Weights of a small transformer language model: learned positions, a variant of SOAP for these matrices.
Each number is 50 + 10 x the weight over its row's rms, rounded and kept within 0 to 99. Layers, rows and columns count from 0. The size before them is the row's rms in percent of the matrix's.

# down: layer 9 MLP down (transposed), 768x192, rms 0.171, rows 423-454, columns 96-143
# up: layer 9 MLP up, 768x192, rms 0.17, rows 424-455, columns 96-143
down423 100:40 58 61 59 58 46 45 52 41 27 54 72 55 60 32 57 65 57 35 47 52 53 45 43 36 61 52 42 48 50 49 53 56 45 64 60 41 44 50 34 39 77 44 54 51 59 60 51
up424 094:44 31 45 28 64 46 48 67 52 63 50 54 48 64 63 53 49 43 56 64 61 41 69 37 40 50 55 27 49 63 38 54 37 66 52 37 56 69 41 60 43 46 41 57 51 58 51 47
down424 093:49 54 42 70 31 38 66 45 49 59 54 48 53 34 38 35 58 41 41 41 47 46 26 43 60 77 32 62 60 66 54 30 54 50 50 61 60 44 53 41 78 55 64 47 41 49 55 53
up425 104:59 35 63 53 59 53 48 48 58 54 69 44 52 43 52 48 61 43 52 54 50 45 48 68 45 35 55 51 47 56 47 61 56 66 43 45 44 54 53 63 41 48 45 48 58 56 52 45
down425 080:47 41 48 55 42 61 62 60 39 55 40 52 43 33 49 57 22 54 60 59 66 50 45 43 55 44 51 53 59 55 36 49 70 64 52 55 53 48 54 47 36 39 57 42 35 63 53 50
up426 099:58 41 48 45 56 60 61 48 21 52 56 55 49 43 54 42 34 49 38 46 52 47 29 56 32 36 58 59 48 50 61 44 48 54 48 35 36 52 51 51 42 47 92 68 75 37 40 61
down426 095:37 66 44 51 31 58 60 56 67 55 54 39 44 56 45 61 55 48 61 26 48 68 81 61 49 53 43 40 49 62 46 52 67 35 53 59 47 34 55 58 59 52 44 56 45 42 57 50
up427 104:53 47 54 41 62 55 45 48 50 58 52 46 69 33 45 36 49 65 47 38 56 47 56 42 30 31 37 36 41 43 20 51 37 54 27 52 52 46 63 30 51 47 74 45 57 35 34 53
down427 106:59 44 42 42 38 48 64 66 42 17 34 57 58 48 26 60 47 38 78 60 21 59 45 63 40 46 49 37 57 41 46 61 45 62 53 48 52 48 32 38 50 63 47 62 36 39 36 65
up428 098:47 35 69 47 46 61 50 51 48 50 32 58 64 48 69 44 63 40 58 45 31 34 47 56 58 51 59 42 48 50 61 88 58 54 59 50 49 54 39 45 54 67 62 42 36 77 54 68
down428 108:51 60 50 53 51 61 43 22 40 46 54 55 42 46 55 51 65 43 41 61 44 40 41 50 54 38 67 29 53 45 66 56 53 60 38 58 56 48 56 43 39 58 68 59 44 60 64 42
up429 091:45 53 51 36 54 51 38 42 39 56 47 54 49 36 40 27 62 65 51 34 36 51 66 56 47 34 57 60 48 52 37 37 57 52 15 47 63 46 42 38 49 44 42 46 59 57 43 43
down429 101:33 61 54 34 45 48 66 67 54 62 56 42 79 49 50 64 55 44 46 61 35 68 58 47 44 44 48 42 54 52 75 46 36 46 62 54 27 44 54 56 55 30 33 40 45 54 58 43
up430 103:51 53 38 67 40 58 39 56 44 55 43 58 56 39 62 58 44 50 40 34 43 54 42 41 52 53 51 47 50 78 55 57 32 49 55 44 48 46 37 66 63 79 41 58 65 56 64 33
down430 108:48 45 44 49 53 60 39 38 69 42 43 56 50 51 47 50 46 31 61 54 47 39 40 32 39 49 53 64 52 51 63 36 62 71 52 36 49 58 58 51 43 47 62 35 42 47 58 69
up431 091:41 49 63 55 54 32 44 67 52 46 50 40 46 67 53 47 55 67 56 59 58 37 62 49 49 71 48 56 42 66 58 58 46 26 62 52 53 43 58 31 49 45 54 46 51 38 43 46
down431 088:46 59 31 41 45 65 36 46 52 40 36 63 50 54 59 59 53 46 33 61 36 52 51 50 40 54 50 54 63 45 46 68 43 41 30 40 55 48 44 65 72 42 52 48 46 64 55 48
up432 102:51 52 54 65 45 50 49 47 55 50 68 51 43 38 49 44 44 62 53 56 71 46 56 48 56 42 65 50 43 44 39 44 57 44 43 53 43 54 54 57 39 52 36 54 54 55 53 43
down432 099:62 44 35 53 54 47 61 38 62 51 34 39 69 61 43 58 48 59 54 52 47 45 33 54 41 58 55 42 45 48 65 54 46 42 66 46 54 46 41 49 75 46 63 51 41 51 46 56
up433 098:47 46 52 60 63 68 56 44 72 49 51 36 52 61 55 47 67 54 47 40 55 51 43 60 49 61 40 46 50 50 31 61 63 41 60 40 60 42 43 54 43 63 44 50 47 44 74 53
down433 096:42 46 39 44 52 51 46 63 48 37 67 60 44 29 30 54 32 35 44 46 43 38 49 40 50 50 60 53 55 40 42 54 37 37 51 57 38 45 37 54 33 30 59 48 56 50 59 45
up434 092:38 36 55 45 69 39 54 55 40 34 52 55 50 52 41 48 54 44 49 42 46 62 42 50 61 47 42 49 44 52 64 57 37 55 47 43 70 68 41 39 57 48 58 51 42 43 47 38
down434 101:43 62 52 55 26 54 45 38 51 45 35 33 63 45 56 48 64 49 35 49 38 47 58 60 50 59 77 67 37 59 36 48 26 51 51 39 40 56 44 56 38 38 60 54 56 54 44 68
up435 108:40 52 42 42 51 53 77 56 49 39 49 53 53 55 49 24 59 44 45 42 49 49 52 53 50 32 61 50 56 48 37 34 45 39 46 50 56 69 62 53 52 65 53 56 43 59 54 67
down435 100:51 44 73 58 53 50 60 53 53 43 39 61 62 55 46 36 59 35 40 48 46 52 41 56 59 42 29 44 47 42 48 48 51 61 37 47 57 43 53 42 38 53 47 40 57 44 46 51
up436 108:67 61 34 55 49 48 40 65 43 57 69 42 42 34 35 56 49 50 51 65 45 44 55 41 41 54 62 44 28 48 54 56 39 48 45 56 52 48 47 56 41 62 46 65 47 53 28 42
down436 112:58 59 44 44 56 50 50 48 43 47 61 51 48 55 52 33 50 66 50 46 47 48 46 53 40 49 78 27 46 38 54 58 54 42 48 58 64 51 40 42 33 57 35 54 60 56 36 57
up437 102:51 46 49 49 25 48 56 48 49 53 55 61 51 47 29 49 54 58 50 58 34 51 69 47 44 53 39 59 59 61 46 49 48 59 44 56 37 41 64 61 38 59 54 59 48 50 57 47
down437 097:42 50 53 43 40 67 40 37 36 34 25 62 57 56 42 51 45 37 58 40 66 38 44 61 54 55 59 53 51 56 68 50 57 50 47 60 41 45 67 50 44 36 41 70 54 62 23 56
up438 099:67 60 52 36 48 43 31 51 30 63 45 45 51 45 49 52 62 52 30 33 55 42 69 59 41 47 49 62 56 52 40 40 45 46 43 41 70 53 40 59 65 58 65 34 35 38 46 59
down438 102:39 47 43 49 40 49 57 48 51 47 62 35 48 51 58 52 26 45 73 60 62 68 25 43 39 58 51 32 39 49 52 35 57 62 57 34 51 46 52 44 43 67 47 44 48 58 48 51
up439 102:44 39 49 40 51 56 44 45 41 53 58 40 60 54 53 52 47 51 66 58 51 59 42 49 50 37 43 55 60 56 50 61 58 48 29 48 59 36 43 41 47 51 61 44 57 63 48 44
down439 115:44 65 40 32 46 41 58 53 66 44 41 56 44 38 53 56 51 50 47 45 51 55 56 73 48 48 52 47 43 67 55 76 41 58 33 59 44 47 39 51 57 35 53 50 52 40 49 46
up440 096:55 41 46 57 67 60 50 57 62 55 50 57 57 58 50 56 60 44 51 39 54 41 55 61 53 54 60 38 49 44 43 57 40 57 62 49 56 60 54 43 55 56 53 41 45 62 37 54
down440 092:33 55 48 61 53 32 60 38 46 43 49 54 46 40 51 60 47 32 56 54 48 45 37 41 54 43 50 48 59 53 47 42 57 43 45 65 54 54 34 58 59 49 54 50 53 53 34 50
up441 098:56 54 45 64 55 56 47 57 67 52 64 33 47 50 48 48 58 34 44 45 65 56 41 54 36 45 37 37 54 56 61 50 61 45 56 34 55 46 36 53 72 56 63 50 62 54 62 50
down441 095:57 55 38 58 42 70 56 52 55 37 57 50 54 43 76 55 52 40 63 50 74 55 46 55 35 57 64 56 54 44 48 56 46 59 31 52 80 46 52 31 57 57 44 56 56 62 59 50
up442 101:70 50 46 64 43 55 33 53 59 45 42 39 62 59 58 51 45 46 53 58 64 57 49 49 53 27 63 44 45 35 57 36 50 54 59 50 48 33 66 50 48 63 46 54 57 50 43 43
down442 096:46 57 52 43 60 33 48 49 35 41 49 72 29 38 32 54 39 45 63 42 49 57 46 55 67 66 51 56 60 47 37 51 56 40 50 41 38 40 39 54 43 45 51 52 44 30 43 42
up443 099:56 47 50 44 56 45 63 46 54 41 47 48 55 44 49 60 70 70 62 51 43 62 46 42 53 43 46 60 61 54 55 36 29 49 51 46 53 48 46 34 53 41 49 50 34 57 55 43
down443 099:32 43 64 47 57 50 45 52 52 58 44 68 45 37 50 49 53 50 47 49 59 45 42 51 32 45 52 54 30 58 47 55 56 62 59 42 37 43 54 54 70 42 59 50 37 37 47 41
up444 102:64 76 52 40 71 55 54 50 35 42 58 44 57 50 42 57 36 38 55 49 42 34 36 44 51 60 44 52 53 47 54 57 52 51 53 55 49 64 54 41 58 38 37 47 58 58 49 41
down444 109:22 29 52 55 45 49 55 53 48 56 34 64 48 48 62 48 32 40 55 45 56 60 43 48 51 51 48 44 58 64 50 71 52 55 40 38 51 39 40 56 35 30 65 52 48 50 42 68
up445 104:55 56 62 44 57 60 41 45 63 47 50 55 67 67 41 43 38 30 45 58 55 66 61 57 69 24 52 59 35 51 41 45 58 36 54 66 44 62 52 49 35 57 43 69 44 55 47 43
down445 105:55 24 47 63 54 50 44 54 44 75 42 43 59 46 70 56 50 45 59 59 72 47 54 43 40 52 49 43 55 71 28 43 54 48 57 46 51 46 46 45 51 49 59 47 47 58 53 60
up446 109:49 47 46 45 43 41 32 56 57 46 56 52 61 52 57 53 42 66 39 62 63 42 55 54 56 56 43 60 44 42 52 46 62 50 60 71 53 47 35 44 17 37 49 56 40 49 47 58
down446 108:58 52 46 54 74 45 69 50 39 51 52 43 42 56 48 52 32 39 42 71 48 58 55 41 51 46 42 56 44 38 53 24 51 53 45 71 59 24 57 51 30 51 60 55 28 55 51 42
up447 090:44 23 49 49 49 60 68 48 47 45 59 51 53 49 52 38 46 48 45 62 59 53 49 60 44 34 44 64 72 49 43 70 52 46 34 46 43 39 43 54 52 47 59 72 59 47 43 63
down447 089:61 50 39 65 39 44 44 61 41 50 37 45 43 41 40 52 59 45 34 62 57 69 34 49 66 57 49 21 53 50 64 53 42 51 57 58 49 63 65 51 54 41 43 46 42 42 55 45
up448 097:40 49 58 56 47 47 47 34 45 40 57 47 39 63 66 45 51 63 74 73 37 54 58 53 37 71 48 46 47 53 50 47 42 53 44 50 35 38 48 29 48 65 44 55 41 50 70 57
down448 097:44 55 39 71 51 45 68 43 33 61 48 17 42 31 50 57 49 65 42 56 53 55 48 46 37 34 54 55 49 42 49 52 41 40 41 58 46 36 50 45 52 64 50 60 62 50 35 41
up449 094:42 50 64 36 74 32 33 62 45 58 35 43 42 53 57 53 59 51 50 38 35 53 40 58 53 57 63 43 41 41 38 62 49 58 32 69 50 64 35 44 45 48 46 33 50 53 45 55
down449 095:65 59 59 49 47 62 46 44 39 38 44 44 43 42 46 43 59 42 39 46 84 42 46 66 43 53 32 27 54 49 67 60 48 51 43 46 52 42 68 65 57 70 63 68 45 57 44 58
up450 100:32 35 64 27 61 49 55 39 51 57 54 61 58 44 44 42 61 49 46 38 66 51 51 49 45 66 60 61 35 73 59 53 50 46 55 56 54 65 48 37 55 66 40 44 36 40 65 39
down450 094:56 33 35 45 62 43 43 58 48 55 66 43 33 49 47 58 39 52 41 39 62 55 60 59 63 31 60 55 61 53 55 45 55 42 47 48 45 48 59 59 69 27 28 54 65 49 48 52
up451 094:39 53 56 47 51 63 50 61 34 58 62 27 61 39 40 36 48 39 33 53 49 62 57 72 65 52 40 31 50 47 39 50 55 49 57 48 45 38 51 71 38 67 43 57 48 54 48 42
down451 099:60 36 65 48 44 36 49 51 57 50 55 53 45 49 46 48 50 60 53 49 67 37 52 38 55 47 58 40 50 51 44 52 46 57 61 45 51 43 39 23 45 37 51 54 41 60 71 32
up452 101:43 60 62 27 49 69 58 44 64 59 59 33 56 38 44 44 32 34 51 36 52 61 61 66 48 54 61 43 37 48 42 50 59 41 57 35 53 38 60 55 45 53 26 62 56 58 51 46
down452 089:66 55 43 62 52 42 54 47 61 43 60 68 54 54 40 52 48 39 43 38 48 46 54 68 42 49 47 57 52 44 48 54 48 46 58 66 35 67 55 61 25 54 65 54 37 29 39 54
up453 095:21 50 49 58 64 58 52 26 55 45 63 47 70 28 56 49 58 49 52 40 59 61 58 62 42 53 41 54 34 34 38 50 64 42 59 41 50 60 39 55 56 54 37 61 63 54 50 34
down453 096:53 58 53 46 53 37 62 57 54 42 47 39 77 55 51 64 55 63 49 65 44 45 70 33 50 36 45 58 48 66 44 54 36 66 57 49 37 41 74 23 42 48 43 37 40 45 58 54
up454 107:50 50 45 57 24 42 60 32 50 48 49 42 55 58 60 58 51 57 64 59 51 63 56 43 63 37 45 55 49 53 53 42 42 57 27 40 59 57 44 38 46 41 55 55 41 49 48 45
down454 101:53 47 17 49 35 53 48 67 48 48 50 40 56 39 38 60 45 47 51 47 42 49 51 56 42 65 51 39 48 56 51 52 54 45 45 51 54 56 38 38 45 68 48 28 44 42 52 58
up455 100:36 56 55 51 49 52 56 57 47 51 55 27 42 40 50 38 54 52 55 32 47 59 33 73 51 43 46 49 49 63 50 45 49 38 43 55 53 58 59 65 49 60 54 47 35 57 47 61